Weights of a small transformer language model.
Size: 14 layers, width 160, 2 heads of 64, MLP 320 SwiGLU, vocabulary 1175, 3.63M parameters.
Architecture: RMSNorm before each block, rotary positions, no biases in attention or MLP, local attention windows, gated attention, exclusive self-attention, capped logits.
Each number is 200 + 40 x the weight over its row's rms, rounded and kept within 0 to 999. Layers, rows and columns count from 0. The size before them is the row's rms in percent of the matrix's.

# layer 9 attention query, 128x160, rms 0.163, rows 0-43, columns 0-159
102,190,220,205,169,221,294,182,257,196,236,199,107,208,208,189,191,230,199,168,157,124,216,216,225,203,209,232,223,180,232,189,199,192,240,229,104,201,186,196,201,246,177,184,163,150,168,180,165,210,157,179,210,199,163,245,224,266,173,226,222,210,84,255,118,192,165,159,173,243,191,190,248,161,92,147,183,221,177,231,284,190,204,208,224,115,220,202,181,164,200,263,221,158,243,237,181,185,197,234,237,200,171,134,190,220,284,163,243,260,261,216,280,183,188,216,212,286,200,172,143,81,213,212,230,192,254,173,192,231,270,152,159,183,165,232,161,135,191,168,145,166,163,173,217,199,188,186,183,155,183,154,217,254,239,198,189,180,272,228,172
103,187,173,204,271,242,106,173,277,119,172,216,248,188,170,246,185,219,215,178,206,163,135,176,141,267,191,227,210,190,153,224,173,244,196,196,191,210,151,195,150,229,181,180,179,249,240,192,153,185,259,241,193,160,219,225,108,183,202,236,164,215,227,188,193,247,158,205,223,220,187,212,101,227,216,169,192,177,215,232,162,252,206,214,241,230,140,199,244,195,230,229,146,146,158,213,193,231,168,298,140,218,264,270,221,179,204,257,117,198,278,141,245,145,240,212,202,142,133,161,279,223,150,284,149,248,193,216,222,189,106,240,226,206,208,194,138,228,192,174,207,204,241,207,212,176,204,193,196,278,200,188,223,242,138,213,148,197,163,160,243
091,226,201,244,233,114,190,166,205,210,138,181,211,252,269,206,201,236,235,235,324,192,227,189,240,218,191,186,272,147,203,186,160,223,224,178,189,253,172,185,191,257,174,232,109,227,166,185,253,186,175,176,179,173,170,177,177,175,222,252,150,192,201,180,207,159,144,235,235,265,207,267,239,188,105,215,162,196,168,189,264,138,196,123,254,127,195,182,220,246,225,199,155,168,221,235,242,234,177,141,273,163,218,258,175,219,272,179,231,264,162,137,178,136,167,269,184,196,167,163,237,96,248,171,211,161,189,246,216,247,260,146,202,204,220,248,214,150,241,237,194,127,179,173,170,162,166,164,198,206,205,184,212,157,237,160,224,165,231,220,174
098,137,305,206,196,226,157,195,212,207,304,228,214,150,189,252,233,221,209,219,236,155,226,239,175,201,259,251,147,202,244,230,256,129,240,108,182,284,277,167,172,216,233,274,211,278,171,268,289,152,192,214,201,139,157,185,184,255,160,168,185,157,163,268,172,231,215,166,196,228,197,222,162,159,181,183,144,215,181,195,243,188,197,197,187,231,204,266,205,232,250,168,242,171,279,141,185,162,122,252,189,246,204,178,197,148,196,169,177,157,219,202,218,195,291,219,203,247,131,196,193,229,192,223,142,192,209,236,207,213,241,209,198,221,201,172,208,145,243,180,131,152,176,170,155,222,242,174,196,188,232,158,210,258,230,245,280,187,156,194,228
109,263,222,263,232,168,165,197,186,276,167,148,195,197,221,210,194,133,203,187,167,181,145,160,133,191,182,199,198,243,220,261,202,271,160,248,243,162,213,250,200,221,85,144,194,235,176,198,188,163,207,208,174,220,262,198,203,142,142,302,197,227,275,181,207,195,159,281,218,197,208,174,157,235,246,164,236,234,261,220,188,172,179,165,159,197,154,208,126,163,157,226,205,225,193,233,213,227,240,209,205,188,145,236,250,146,219,204,135,227,231,188,195,259,264,256,160,225,202,182,186,232,248,228,162,194,193,197,186,122,185,234,252,201,164,275,175,258,151,180,227,283,157,205,202,101,272,247,207,226,185,191,228,129,215,211,117,176,222,234,144
096,253,159,180,262,207,141,151,187,157,190,203,240,191,167,221,213,232,220,142,150,206,182,177,182,210,171,196,235,225,275,208,218,167,144,207,156,155,174,165,168,231,189,256,196,286,233,121,226,230,147,209,157,138,167,207,249,236,285,137,237,237,223,205,231,223,194,267,137,229,158,271,222,145,191,195,190,207,262,212,152,184,235,215,267,218,180,274,203,201,243,180,156,132,214,220,238,223,139,193,238,161,183,252,194,225,123,143,254,203,186,122,236,226,123,205,191,256,114,199,170,178,271,229,221,221,248,162,244,208,236,172,288,230,290,201,176,210,221,248,185,224,213,161,220,171,247,178,195,256,199,232,167,169,124,192,156,179,176,227,158
102,163,300,142,178,241,176,241,153,262,193,148,154,158,206,180,241,166,245,214,160,157,152,253,260,188,239,190,183,115,235,131,184,198,277,215,166,240,136,196,176,155,253,149,224,195,182,198,218,218,254,209,217,234,194,262,211,255,157,223,216,178,216,251,182,147,226,263,158,213,218,232,284,214,191,268,177,131,259,189,214,189,169,192,221,156,230,157,204,220,226,252,208,180,188,196,157,231,166,211,194,226,170,189,157,179,218,216,133,200,154,260,216,281,224,219,181,219,175,264,199,153,177,216,294,206,227,188,210,201,225,200,163,318,154,260,268,266,207,135,204,242,176,224,157,188,218,252,246,207,190,217,232,136,156,165,232,248,172,242,140
096,254,216,134,255,150,166,209,248,196,221,182,237,242,173,254,165,141,252,169,202,221,126,191,180,220,152,161,215,189,159,194,126,235,142,182,160,199,200,152,221,152,114,111,226,265,189,263,223,162,177,221,186,147,244,211,185,157,231,301,143,209,290,183,200,197,149,225,214,215,195,193,162,244,229,181,142,180,235,171,161,219,146,156,252,175,211,217,196,181,182,240,135,187,188,174,223,193,167,291,242,144,191,209,223,238,189,202,204,179,248,184,231,134,224,231,161,251,169,143,182,157,163,247,210,206,190,196,239,181,220,173,179,97,243,270,229,230,199,207,200,153,162,181,230,169,178,174,284,278,186,157,173,200,121,178,180,105,206,236,208
104,218,172,203,282,212,275,203,193,166,154,247,266,149,221,206,221,230,286,229,158,234,134,163,190,162,205,188,209,173,266,192,176,151,202,202,164,201,128,201,179,198,249,139,111,222,170,196,200,194,182,232,176,131,194,211,218,220,218,207,151,205,223,174,195,177,156,110,167,208,174,144,226,245,155,186,230,187,169,177,196,162,256,202,237,176,151,136,138,195,150,235,126,217,196,152,214,265,192,120,182,223,220,217,143,198,189,235,308,155,184,109,203,229,201,230,163,130,240,246,141,253,135,184,154,121,203,193,184,249,231,188,180,216,197,224,191,169,183,250,264,216,200,264,224,259,98,245,194,192,165,208,220,251,174,228,238,141,180,196,220
101,219,247,199,166,148,228,324,176,255,136,126,132,177,154,177,227,127,216,137,115,182,188,230,201,191,207,238,122,168,139,147,186,198,214,175,245,219,213,250,178,148,165,241,177,168,193,182,217,208,161,162,203,172,211,272,182,195,166,294,243,170,248,164,231,221,185,249,226,198,235,223,252,242,256,225,173,140,185,172,253,197,116,279,175,253,253,208,245,190,228,177,219,179,141,133,133,178,222,173,222,171,145,205,186,188,183,267,230,251,165,205,233,285,227,154,252,204,239,244,167,148,187,198,169,249,207,192,209,114,151,187,182,171,192,205,280,223,204,197,186,194,200,199,247,195,172,212,216,220,187,173,275,213,225,169,173,268,176,232,174
099,168,209,116,176,221,155,272,97,174,254,193,41,226,125,130,218,221,194,197,213,169,225,238,190,128,231,180,198,177,259,164,254,189,205,204,195,129,246,225,262,180,196,214,216,200,211,182,172,190,213,156,243,214,206,331,178,191,188,220,155,206,157,196,209,215,260,159,176,160,187,220,158,155,191,192,149,246,209,201,194,218,129,124,169,195,217,273,148,203,189,216,177,234,152,213,225,168,149,167,269,280,150,202,227,240,194,247,216,188,243,179,198,143,249,212,219,197,168,184,180,197,236,228,215,231,249,226,190,186,255,110,177,168,123,203,158,184,207,188,166,231,222,206,153,190,301,173,248,198,244,161,216,186,226,185,228,195,244,202,188
088,206,185,179,213,220,183,226,166,183,278,210,139,216,267,163,130,248,205,240,235,258,235,160,214,178,186,130,182,199,203,181,209,271,218,126,174,246,201,129,266,209,191,231,170,173,177,229,153,158,214,193,180,202,111,236,191,230,147,200,173,284,120,170,198,186,228,140,271,240,214,183,172,210,187,183,199,191,282,196,172,150,265,149,146,132,182,205,200,153,176,213,215,178,184,124,264,171,163,260,157,174,169,169,193,193,225,176,239,170,219,131,185,228,222,175,212,244,181,185,181,238,234,232,145,122,119,208,213,216,156,184,258,206,217,158,191,181,163,259,274,292,171,198,216,214,186,232,216,280,210,166,99,169,234,217,238,229,135,232,176
096,247,263,180,147,284,213,212,185,138,178,152,165,165,240,180,183,160,200,215,192,215,228,167,173,184,227,186,213,195,208,272,177,205,264,239,187,197,306,163,222,231,202,188,190,193,229,286,216,201,202,220,244,192,190,146,234,155,256,201,162,158,79,227,201,183,234,215,184,250,257,243,178,200,158,237,221,199,244,258,244,178,249,231,291,242,238,191,233,224,147,175,212,181,165,186,218,187,192,194,214,172,158,207,238,107,143,175,214,224,246,233,181,218,225,226,125,319,232,234,243,181,225,174,251,87,220,120,148,249,197,206,175,245,231,226,205,192,187,204,210,239,186,141,230,169,231,206,179,211,259,219,160,155,175,215,204,280,197,175,106
091,215,213,158,169,200,160,192,313,229,179,153,225,203,213,184,214,211,170,184,252,230,207,152,198,289,149,219,275,228,218,139,208,111,126,134,186,224,256,255,192,172,191,203,215,286,300,169,163,140,263,210,176,204,182,162,195,213,248,227,135,119,264,224,156,237,250,183,306,220,229,175,255,258,171,192,244,205,238,174,258,188,243,132,219,206,222,216,153,280,186,222,194,201,261,214,186,236,250,199,168,176,214,189,206,256,228,172,252,227,160,226,199,226,211,208,180,215,209,238,193,216,201,174,208,191,240,182,213,135,187,214,165,215,169,259,230,184,244,240,258,181,174,222,241,181,186,266,246,135,264,228,227,178,222,175,214,178,137,170,117
102,258,172,154,212,180,190,174,221,182,170,238,235,207,181,193,246,210,189,170,182,178,128,154,163,239,171,187,278,237,139,169,138,236,162,193,194,271,202,175,219,137,177,202,209,198,196,209,98,183,228,199,285,209,223,140,211,168,173,202,222,194,287,165,165,217,201,169,202,181,192,220,165,211,249,191,263,186,241,158,205,218,218,186,235,192,160,222,293,209,183,229,196,246,196,179,155,241,219,147,301,138,219,209,151,271,235,269,191,247,129,162,207,211,162,225,190,152,217,177,194,227,162,182,228,126,277,275,161,196,208,262,216,151,157,215,243,258,227,201,278,189,246,278,125,178,179,181,144,214,221,162,220,177,260,179,108,169,260,245,164
089,183,171,187,188,251,266,233,197,222,161,266,234,184,208,204,206,142,246,157,173,193,188,265,187,163,218,131,146,215,193,214,145,193,184,296,191,156,185,178,181,206,201,140,180,158,249,286,184,192,123,183,197,238,235,159,210,262,239,176,224,159,159,240,181,168,105,235,161,193,148,160,177,182,178,231,225,219,180,225,252,195,279,239,196,248,185,195,136,164,204,202,207,169,191,174,173,200,159,216,185,95,277,245,205,191,225,217,183,188,209,197,246,220,123,219,120,146,142,207,213,265,141,211,226,221,185,183,198,166,151,172,198,218,274,191,219,165,213,214,177,188,234,263,202,160,59,106,159,154,222,269,183,247,157,244,221,227,223,183,212
103,262,217,297,208,154,202,185,153,226,154,229,211,271,229,259,145,220,201,245,201,219,201,192,196,223,175,195,251,215,251,199,178,204,213,195,122,177,232,343,243,188,215,159,296,169,183,231,235,245,265,231,192,224,162,230,209,158,236,256,221,243,199,220,167,216,191,159,243,184,155,299,220,181,259,243,185,231,204,213,192,233,165,196,184,170,165,266,212,169,184,194,172,180,236,187,193,213,214,192,142,200,166,131,237,165,238,168,204,186,225,198,223,205,176,283,172,148,172,156,210,224,231,214,226,265,198,297,220,222,157,152,212,202,214,229,270,144,153,198,244,232,160,292,241,211,243,274,174,216,283,285,197,184,211,177,203,185,133,201,132
095,217,140,189,161,209,192,237,203,135,205,246,145,155,167,238,220,221,200,209,186,175,249,241,220,199,255,188,177,197,191,158,198,315,143,165,210,165,167,144,138,178,302,250,196,180,174,237,230,198,228,181,198,183,202,268,105,150,203,257,221,243,161,183,216,217,175,285,215,223,189,213,202,232,210,204,201,124,212,178,209,210,168,215,209,200,230,216,199,205,176,151,243,103,254,100,203,265,118,234,272,235,161,151,144,206,204,200,220,189,255,200,238,217,274,224,234,151,171,187,181,159,179,209,183,147,174,225,234,156,134,166,169,195,196,249,141,188,157,141,217,192,230,86,187,105,221,221,208,172,177,217,211,233,242,182,163,208,204,239,279
108,214,184,218,155,167,204,232,236,210,143,189,177,261,200,154,162,153,176,209,220,243,162,152,269,178,122,199,198,131,202,153,191,190,187,137,180,194,159,164,178,245,135,186,205,226,210,258,144,189,203,144,221,320,299,197,233,232,219,200,178,202,187,231,205,259,158,218,194,173,218,157,168,185,244,206,198,251,315,187,213,234,190,189,133,208,111,96,262,212,227,196,219,251,204,137,192,188,245,175,272,165,206,195,237,249,201,224,139,237,209,119,198,201,237,262,181,196,177,144,285,194,253,207,262,195,154,198,210,259,214,210,148,169,245,234,234,231,247,210,157,168,179,233,244,203,161,205,168,209,239,120,167,282,160,197,205,212,191,181,188
102,140,196,197,200,232,228,193,195,172,173,188,223,203,186,249,209,82,179,158,126,207,190,274,187,256,288,211,172,220,233,137,261,198,182,185,184,149,218,221,173,150,141,230,154,250,151,197,217,203,265,153,175,186,99,195,123,219,218,239,253,180,175,244,243,183,290,137,92,253,201,156,195,201,251,203,178,203,232,143,223,172,140,237,153,198,178,180,193,187,161,226,191,165,221,187,204,244,182,249,197,198,167,234,140,143,227,172,275,204,225,219,214,204,182,234,184,242,181,146,191,170,170,226,287,183,175,158,230,208,156,251,159,169,143,252,121,176,169,173,277,186,147,242,198,137,239,214,206,204,144,175,240,183,218,247,237,231,255,169,192
098,203,136,266,181,221,151,181,227,206,194,282,255,161,268,262,142,227,136,206,222,208,236,148,236,244,192,191,191,170,284,206,173,199,199,266,150,120,92,171,194,226,235,183,204,258,237,228,182,161,174,211,215,203,148,206,210,177,252,208,245,178,268,217,158,156,215,190,241,139,292,207,181,234,172,244,207,178,206,130,224,224,200,201,162,242,188,275,243,149,304,188,208,250,155,192,192,223,243,147,129,178,228,190,125,226,184,205,208,168,117,174,178,193,136,219,139,137,178,200,167,171,161,191,192,213,189,176,174,190,191,250,189,211,225,266,158,184,225,124,173,182,226,215,203,186,208,154,165,123,218,245,250,205,145,180,121,174,168,198,162
105,251,248,187,120,169,192,220,194,202,188,195,254,214,279,187,255,157,177,217,241,150,250,303,224,156,237,156,193,271,159,169,176,203,204,233,248,179,137,166,200,266,243,181,206,211,153,169,169,197,274,245,280,164,168,234,168,207,158,193,167,194,137,194,231,213,226,249,146,207,205,189,196,141,202,234,147,195,236,228,246,147,213,199,240,256,165,172,247,159,212,184,195,160,107,230,206,201,176,208,116,248,227,251,170,193,232,162,153,164,246,200,230,190,237,182,187,217,156,236,207,206,183,236,238,151,205,165,167,217,245,209,93,201,231,162,186,223,188,236,130,284,207,241,197,187,288,195,257,251,153,159,285,167,200,234,207,282,184,263,214
105,282,210,235,239,165,275,96,194,170,168,198,194,232,191,178,189,219,221,246,214,167,184,196,158,126,205,217,210,211,181,165,153,180,193,187,148,221,251,155,187,169,202,139,304,273,245,204,160,135,232,227,151,229,205,253,192,255,183,209,238,169,165,220,228,171,232,220,211,168,197,203,197,214,227,237,243,169,279,221,158,161,131,144,203,173,177,173,213,211,171,244,123,180,256,286,172,266,183,213,165,242,264,170,202,188,201,141,140,231,239,220,217,234,143,185,114,209,183,218,222,196,107,201,176,215,191,235,166,269,197,149,210,230,116,240,184,194,207,217,193,223,287,122,256,207,239,191,221,204,164,159,125,174,243,267,209,238,241,225,156
103,227,256,165,209,176,201,214,205,194,198,187,197,207,214,196,225,188,142,200,249,121,231,171,168,140,205,191,234,211,136,76,220,222,251,132,150,182,239,198,171,195,259,197,241,203,257,155,201,172,137,188,209,207,158,245,206,260,184,185,216,115,223,193,225,156,260,206,236,153,216,120,162,275,173,212,257,140,170,173,140,236,141,73,189,221,195,162,230,274,229,169,190,200,139,178,140,175,154,207,178,201,251,180,173,211,181,197,223,245,163,192,180,142,196,164,221,252,122,185,212,177,167,161,261,188,202,150,213,214,194,198,254,186,164,211,162,186,215,247,187,261,193,240,119,200,200,199,130,260,174,180,203,207,149,256,133,123,134,174,240
102,163,226,142,172,240,157,276,237,197,252,273,130,142,182,258,221,194,188,195,247,168,226,223,150,212,241,173,183,226,245,226,236,182,208,181,176,165,265,191,208,171,236,170,266,148,230,216,216,149,226,201,192,147,228,246,184,107,238,162,155,130,220,214,248,231,196,271,198,183,134,222,161,206,197,180,183,172,232,237,147,179,162,232,203,194,271,166,236,165,150,189,207,208,159,210,296,134,243,180,263,196,162,209,199,188,134,224,160,144,230,174,189,239,256,102,207,226,221,213,220,204,174,233,254,170,257,235,247,187,219,168,206,205,255,150,180,230,171,213,89,286,185,199,161,201,169,242,222,235,125,179,122,213,145,154,226,148,215,217,244
093,211,291,237,236,173,164,170,126,166,170,216,248,226,240,176,254,232,117,253,194,166,189,214,175,204,230,129,213,166,239,105,184,128,253,195,212,200,190,208,237,218,208,226,169,235,208,166,156,224,202,183,158,191,156,193,176,202,223,182,134,235,223,188,189,192,235,149,245,179,195,163,188,147,247,164,221,274,237,218,241,160,251,274,147,120,263,205,273,233,268,139,281,155,212,199,229,215,206,181,248,166,186,175,191,220,155,208,115,244,173,185,161,226,193,157,195,211,273,292,252,130,180,201,234,150,234,130,109,119,166,247,209,207,170,255,249,209,213,196,187,214,222,259,194,167,189,257,175,171,254,196,219,192,221,212,221,229,181,223,171
097,201,100,206,187,152,191,158,260,249,166,301,263,272,192,133,213,176,243,227,133,274,219,173,286,170,239,265,212,150,200,231,206,141,217,186,185,135,191,180,192,231,222,172,231,229,194,173,246,174,250,205,163,175,238,238,213,212,241,95,234,152,182,129,188,256,221,189,251,155,150,215,185,188,156,197,183,167,217,253,182,165,219,213,203,190,184,203,177,147,159,215,251,309,219,185,198,212,178,249,127,218,251,163,225,164,224,154,168,162,124,152,206,212,151,295,175,178,209,139,182,237,227,186,120,214,203,178,243,190,160,203,176,191,279,157,229,202,203,180,202,123,217,221,156,186,207,161,191,199,239,158,214,213,237,204,145,226,205,144,159
102,196,207,226,252,237,167,199,201,266,133,203,183,135,206,235,119,200,213,226,228,182,94,262,181,254,275,138,228,247,184,168,212,230,199,185,181,145,175,263,182,181,197,270,204,237,180,217,184,213,224,181,189,210,199,135,163,179,158,188,204,222,177,188,214,289,162,222,222,182,225,137,224,212,194,172,212,223,247,257,122,159,164,197,256,228,251,240,200,204,198,176,203,210,152,270,180,160,221,239,226,175,234,233,269,229,188,145,192,201,220,124,163,212,182,177,210,106,172,241,318,156,232,189,215,213,167,193,149,207,196,175,168,248,255,222,192,226,89,142,172,233,204,102,211,220,165,305,194,163,216,190,218,182,195,117,186,231,214,148,202
098,275,128,238,182,257,232,283,214,243,209,269,189,210,247,247,119,212,223,222,228,264,197,218,177,245,179,169,217,180,274,115,181,150,166,212,249,214,267,263,171,155,175,214,152,248,221,149,152,235,189,211,237,210,246,200,228,135,251,177,272,192,222,178,120,209,113,277,258,166,235,180,177,180,202,198,264,196,202,235,149,219,273,191,223,168,101,184,193,152,213,252,158,237,158,224,217,207,219,162,235,239,203,273,222,153,212,165,246,184,177,163,200,183,206,194,175,215,187,213,187,266,239,116,230,224,220,213,196,221,209,237,206,185,164,205,250,131,257,237,232,244,203,215,229,185,148,216,233,195,309,196,218,230,164,190,209,250,182,167,159
099,184,205,246,161,150,225,152,254,227,243,177,205,207,217,167,132,241,210,180,215,243,198,149,206,181,196,153,240,174,237,206,227,123,197,162,188,181,243,224,257,215,214,267,205,241,193,224,189,209,159,238,235,148,254,182,172,196,200,292,185,235,193,190,266,188,155,189,283,208,160,137,217,228,180,214,228,185,222,187,174,241,207,270,213,203,172,215,217,163,167,153,250,229,149,200,175,177,288,173,71,190,241,251,168,113,217,205,157,236,130,173,171,221,215,177,218,193,239,277,174,215,187,156,172,226,193,250,182,131,132,320,187,220,163,242,180,160,186,237,274,181,107,192,138,206,211,173,201,251,234,221,231,179,239,206,101,178,187,185,254
101,187,160,158,206,195,163,203,201,210,171,163,181,169,123,190,220,217,226,233,164,230,204,217,102,235,250,144,182,215,242,172,233,221,178,186,106,249,229,190,143,236,226,248,196,183,194,152,243,153,237,218,172,209,261,158,170,236,134,202,206,200,213,175,217,123,216,171,219,223,207,160,298,246,199,191,168,174,242,188,296,146,241,288,130,218,142,156,200,179,185,172,207,94,192,147,129,252,155,194,199,208,206,164,240,166,152,256,163,131,178,212,225,201,125,205,135,228,224,190,233,120,190,252,232,147,119,193,207,214,227,235,267,191,218,189,244,215,262,201,257,218,214,202,146,173,196,253,190,177,223,201,159,240,135,210,210,204,167,256,137
103,126,152,214,159,225,230,187,199,204,336,215,240,171,271,269,156,182,275,200,199,218,181,161,181,211,184,237,174,213,195,210,189,147,119,176,184,210,134,162,227,181,249,163,152,184,201,182,220,182,165,197,153,228,212,163,234,213,246,241,233,199,256,216,271,217,206,165,169,154,235,191,229,144,187,249,172,219,234,176,212,159,165,203,187,152,296,164,217,141,149,187,166,155,213,250,240,245,243,224,173,140,174,246,202,166,225,259,261,192,249,183,199,263,177,191,270,177,215,193,211,190,226,217,177,161,147,216,199,181,186,111,258,238,157,166,262,278,179,143,248,219,223,285,297,180,199,190,123,130,187,209,232,226,204,162,236,135,213,217,210
108,171,176,177,145,265,200,168,158,141,233,194,255,188,207,227,203,163,190,232,164,194,115,190,271,230,194,240,188,202,218,219,194,196,221,222,187,217,226,239,251,185,224,247,223,169,171,217,259,223,166,199,199,239,221,149,183,200,145,199,190,233,210,182,159,196,189,171,93,149,231,235,175,214,234,211,147,241,212,220,210,209,229,218,260,182,127,206,155,187,234,171,94,173,225,201,97,196,191,181,186,215,225,155,187,123,215,169,250,235,194,140,167,204,245,203,120,213,165,128,150,211,278,178,226,144,163,193,198,183,205,178,154,196,175,248,204,185,188,251,198,287,261,177,209,269,238,152,191,179,258,281,286,221,71,190,237,153,251,274,174
100,132,210,164,182,239,189,183,230,273,245,341,214,189,168,209,171,142,217,215,285,189,191,190,220,183,218,181,303,184,127,243,238,214,231,241,209,275,182,189,212,223,220,225,176,184,214,217,227,170,268,205,226,131,188,193,185,250,240,193,223,215,214,183,278,164,138,142,204,156,171,230,166,241,233,183,211,155,246,231,224,262,247,285,183,189,202,184,251,217,186,181,226,155,257,230,135,234,238,223,268,234,189,172,228,205,233,211,195,207,162,198,159,186,181,216,262,209,229,165,156,176,174,181,235,245,162,115,290,208,203,139,208,213,180,206,256,181,207,159,266,210,142,178,203,196,227,134,278,226,212,186,216,265,155,285,137,266,190,171,186
106,238,205,195,213,149,165,198,202,258,192,187,177,231,263,171,145,230,217,239,203,233,194,234,159,221,192,230,228,167,208,191,278,169,207,162,161,166,272,214,191,155,284,201,268,132,147,186,72,198,205,177,271,197,177,184,204,127,259,232,212,164,230,222,215,167,239,201,207,275,274,210,195,221,151,268,238,208,131,237,204,184,212,175,242,205,159,166,229,236,216,215,153,185,164,143,223,255,200,168,190,245,174,159,206,228,141,249,206,184,156,153,202,207,252,268,176,151,80,212,167,175,144,231,212,186,215,195,213,250,219,158,191,194,194,125,134,230,244,146,140,187,159,209,298,158,216,221,242,203,138,200,194,177,197,195,154,211,273,268,235
100,156,203,207,244,216,187,201,246,270,201,198,200,235,244,192,205,252,196,184,221,231,305,206,179,206,134,165,199,139,226,266,207,195,159,191,280,156,139,206,131,185,174,174,269,209,232,254,142,268,257,244,140,176,154,254,255,293,138,150,102,249,209,203,200,194,190,190,181,222,193,228,175,208,224,172,231,178,221,255,209,166,166,188,80,176,237,193,250,212,133,252,159,244,208,240,264,230,206,238,249,229,149,162,127,176,297,227,211,225,194,242,155,225,136,185,155,188,202,162,221,208,189,240,262,187,165,172,194,168,221,167,222,217,231,157,193,222,233,141,213,138,207,219,191,123,206,227,211,150,197,181,267,178,258,206,238,205,209,189,214
110,233,224,275,249,168,127,286,154,241,192,213,224,180,218,259,213,190,188,214,180,235,182,214,162,189,162,223,314,219,171,221,175,180,161,115,217,225,192,227,272,189,235,192,253,194,167,193,234,201,180,206,168,217,144,193,109,216,161,198,225,182,130,250,166,179,169,222,198,137,183,225,228,163,210,169,181,230,213,223,182,218,168,227,249,159,234,260,186,244,144,162,252,188,233,134,172,168,110,216,158,227,153,208,190,212,257,229,134,224,247,201,180,142,186,239,224,197,269,162,134,182,138,169,259,171,129,194,126,315,225,258,223,202,147,184,219,272,143,204,213,163,159,206,241,183,172,192,210,196,116,267,166,198,225,224,194,136,204,207,195
110,231,99,152,140,219,280,202,127,244,197,163,235,152,252,165,175,164,152,240,278,151,163,275,222,219,204,254,204,189,204,195,146,186,192,197,189,234,161,204,207,264,221,257,205,191,163,225,264,255,151,204,202,137,256,201,281,208,175,199,144,178,218,191,183,244,196,179,158,220,209,172,213,220,169,230,238,129,131,224,165,208,213,227,189,151,177,190,230,249,125,249,204,218,151,185,200,208,213,237,228,264,246,160,156,171,187,187,140,197,156,245,191,222,206,210,274,221,159,262,178,168,225,183,139,212,183,197,255,181,173,229,186,169,252,155,181,203,179,236,231,147,236,166,189,202,183,367,227,222,178,288,183,219,120,225,187,213,176,189,150
103,167,189,141,222,174,162,178,218,209,189,153,247,140,154,172,195,187,130,246,220,201,162,107,206,187,199,157,142,292,149,206,239,138,189,267,168,209,187,124,234,235,276,164,187,189,221,188,279,181,175,199,186,120,208,166,164,243,252,140,170,259,200,227,191,170,245,186,147,215,240,169,204,196,268,178,228,214,181,97,161,252,175,264,240,232,175,213,169,210,180,182,196,215,239,121,202,126,242,191,198,223,203,263,195,198,198,205,149,165,236,206,193,275,239,151,210,192,203,186,218,251,237,208,239,186,175,167,123,200,264,162,172,148,163,214,236,124,143,166,235,162,240,211,228,138,153,197,256,121,228,126,212,256,204,155,226,177,186,173,180
106,227,186,244,157,261,175,222,205,221,224,204,138,102,198,183,170,165,194,194,251,218,195,146,199,178,269,147,173,215,145,152,236,161,134,218,204,192,220,127,198,156,232,250,269,214,221,214,215,166,265,161,215,107,240,196,214,249,198,231,156,244,143,181,189,171,250,182,217,248,143,151,152,239,258,207,162,112,190,222,165,168,168,189,199,253,189,143,241,238,241,207,155,260,220,158,169,197,208,157,241,161,269,182,202,184,244,182,200,223,187,187,117,297,230,263,251,238,245,203,216,200,246,149,174,179,267,276,183,176,186,175,204,76,234,247,193,190,180,138,175,204,201,204,225,222,174,222,148,205,161,142,160,155,207,214,126,177,175,240,187
102,205,195,181,241,287,196,108,284,187,232,155,175,243,182,167,183,160,196,242,200,244,149,187,191,241,148,257,278,192,143,210,212,263,218,154,265,213,162,180,157,167,216,211,224,240,181,203,229,277,166,142,287,195,206,168,153,231,219,213,192,189,200,156,188,293,218,197,125,175,169,121,184,205,214,154,144,179,173,262,198,219,247,183,170,169,178,191,290,176,279,186,300,255,211,138,231,232,195,157,160,280,217,205,203,209,193,193,202,226,244,172,219,268,230,121,199,174,252,91,203,181,234,193,186,140,180,184,205,178,225,156,212,228,181,140,171,185,167,251,235,184,214,190,191,206,224,168,262,197,223,237,202,127,216,162,161,154,177,189,231
100,195,171,216,188,166,185,174,125,166,155,188,226,157,154,216,229,164,157,159,218,225,250,216,244,174,223,239,164,186,209,244,190,149,162,179,183,248,219,141,221,198,155,243,262,145,216,186,202,95,183,164,186,219,119,244,236,175,212,181,125,210,286,267,237,145,211,139,222,203,254,215,229,208,179,203,196,172,240,269,155,262,211,235,175,166,223,201,234,151,273,167,200,184,154,132,164,237,210,95,183,175,205,255,146,230,192,205,210,194,237,231,130,199,117,192,152,285,229,200,223,251,226,183,176,184,195,252,170,265,152,161,174,245,223,213,168,165,202,222,151,199,265,180,144,172,146,276,194,232,181,144,159,132,150,194,190,246,239,145,239
108,227,243,223,190,215,235,185,152,208,202,162,265,207,191,220,192,195,175,221,198,214,241,210,200,140,214,223,243,94,246,255,209,152,214,185,205,181,161,156,101,243,151,184,185,134,163,169,175,259,153,221,150,218,171,197,147,112,195,294,212,218,229,120,207,214,181,267,201,197,220,237,216,178,225,212,200,182,132,229,251,243,69,226,216,240,175,242,168,147,201,259,219,179,219,217,254,158,144,233,239,198,254,218,242,226,188,229,179,259,201,253,219,205,232,213,255,112,147,306,146,137,190,235,189,238,179,210,246,224,192,167,163,265,235,194,203,194,229,231,259,212,218,183,261,165,287,149,249,178,171,212,197,143,187,193,185,224,228,181,184
104,222,183,243,133,113,195,207,290,136,211,226,152,181,211,175,174,180,224,239,187,247,209,214,149,251,128,201,248,162,257,178,221,190,239,178,147,201,166,202,167,180,258,204,172,191,176,256,203,202,243,156,197,102,224,265,239,196,176,231,271,169,204,212,203,229,234,268,159,223,155,225,155,198,177,165,170,125,205,119,156,196,129,183,210,204,197,242,219,179,172,233,173,220,189,213,180,252,216,154,188,232,173,234,198,209,154,258,228,294,216,167,174,246,209,247,232,182,192,165,225,167,216,151,199,188,222,226,124,335,225,216,174,201,293,195,195,243,272,177,280,207,159,242,168,184,246,174,190,187,162,205,248,152,101,203,248,173,210,171,234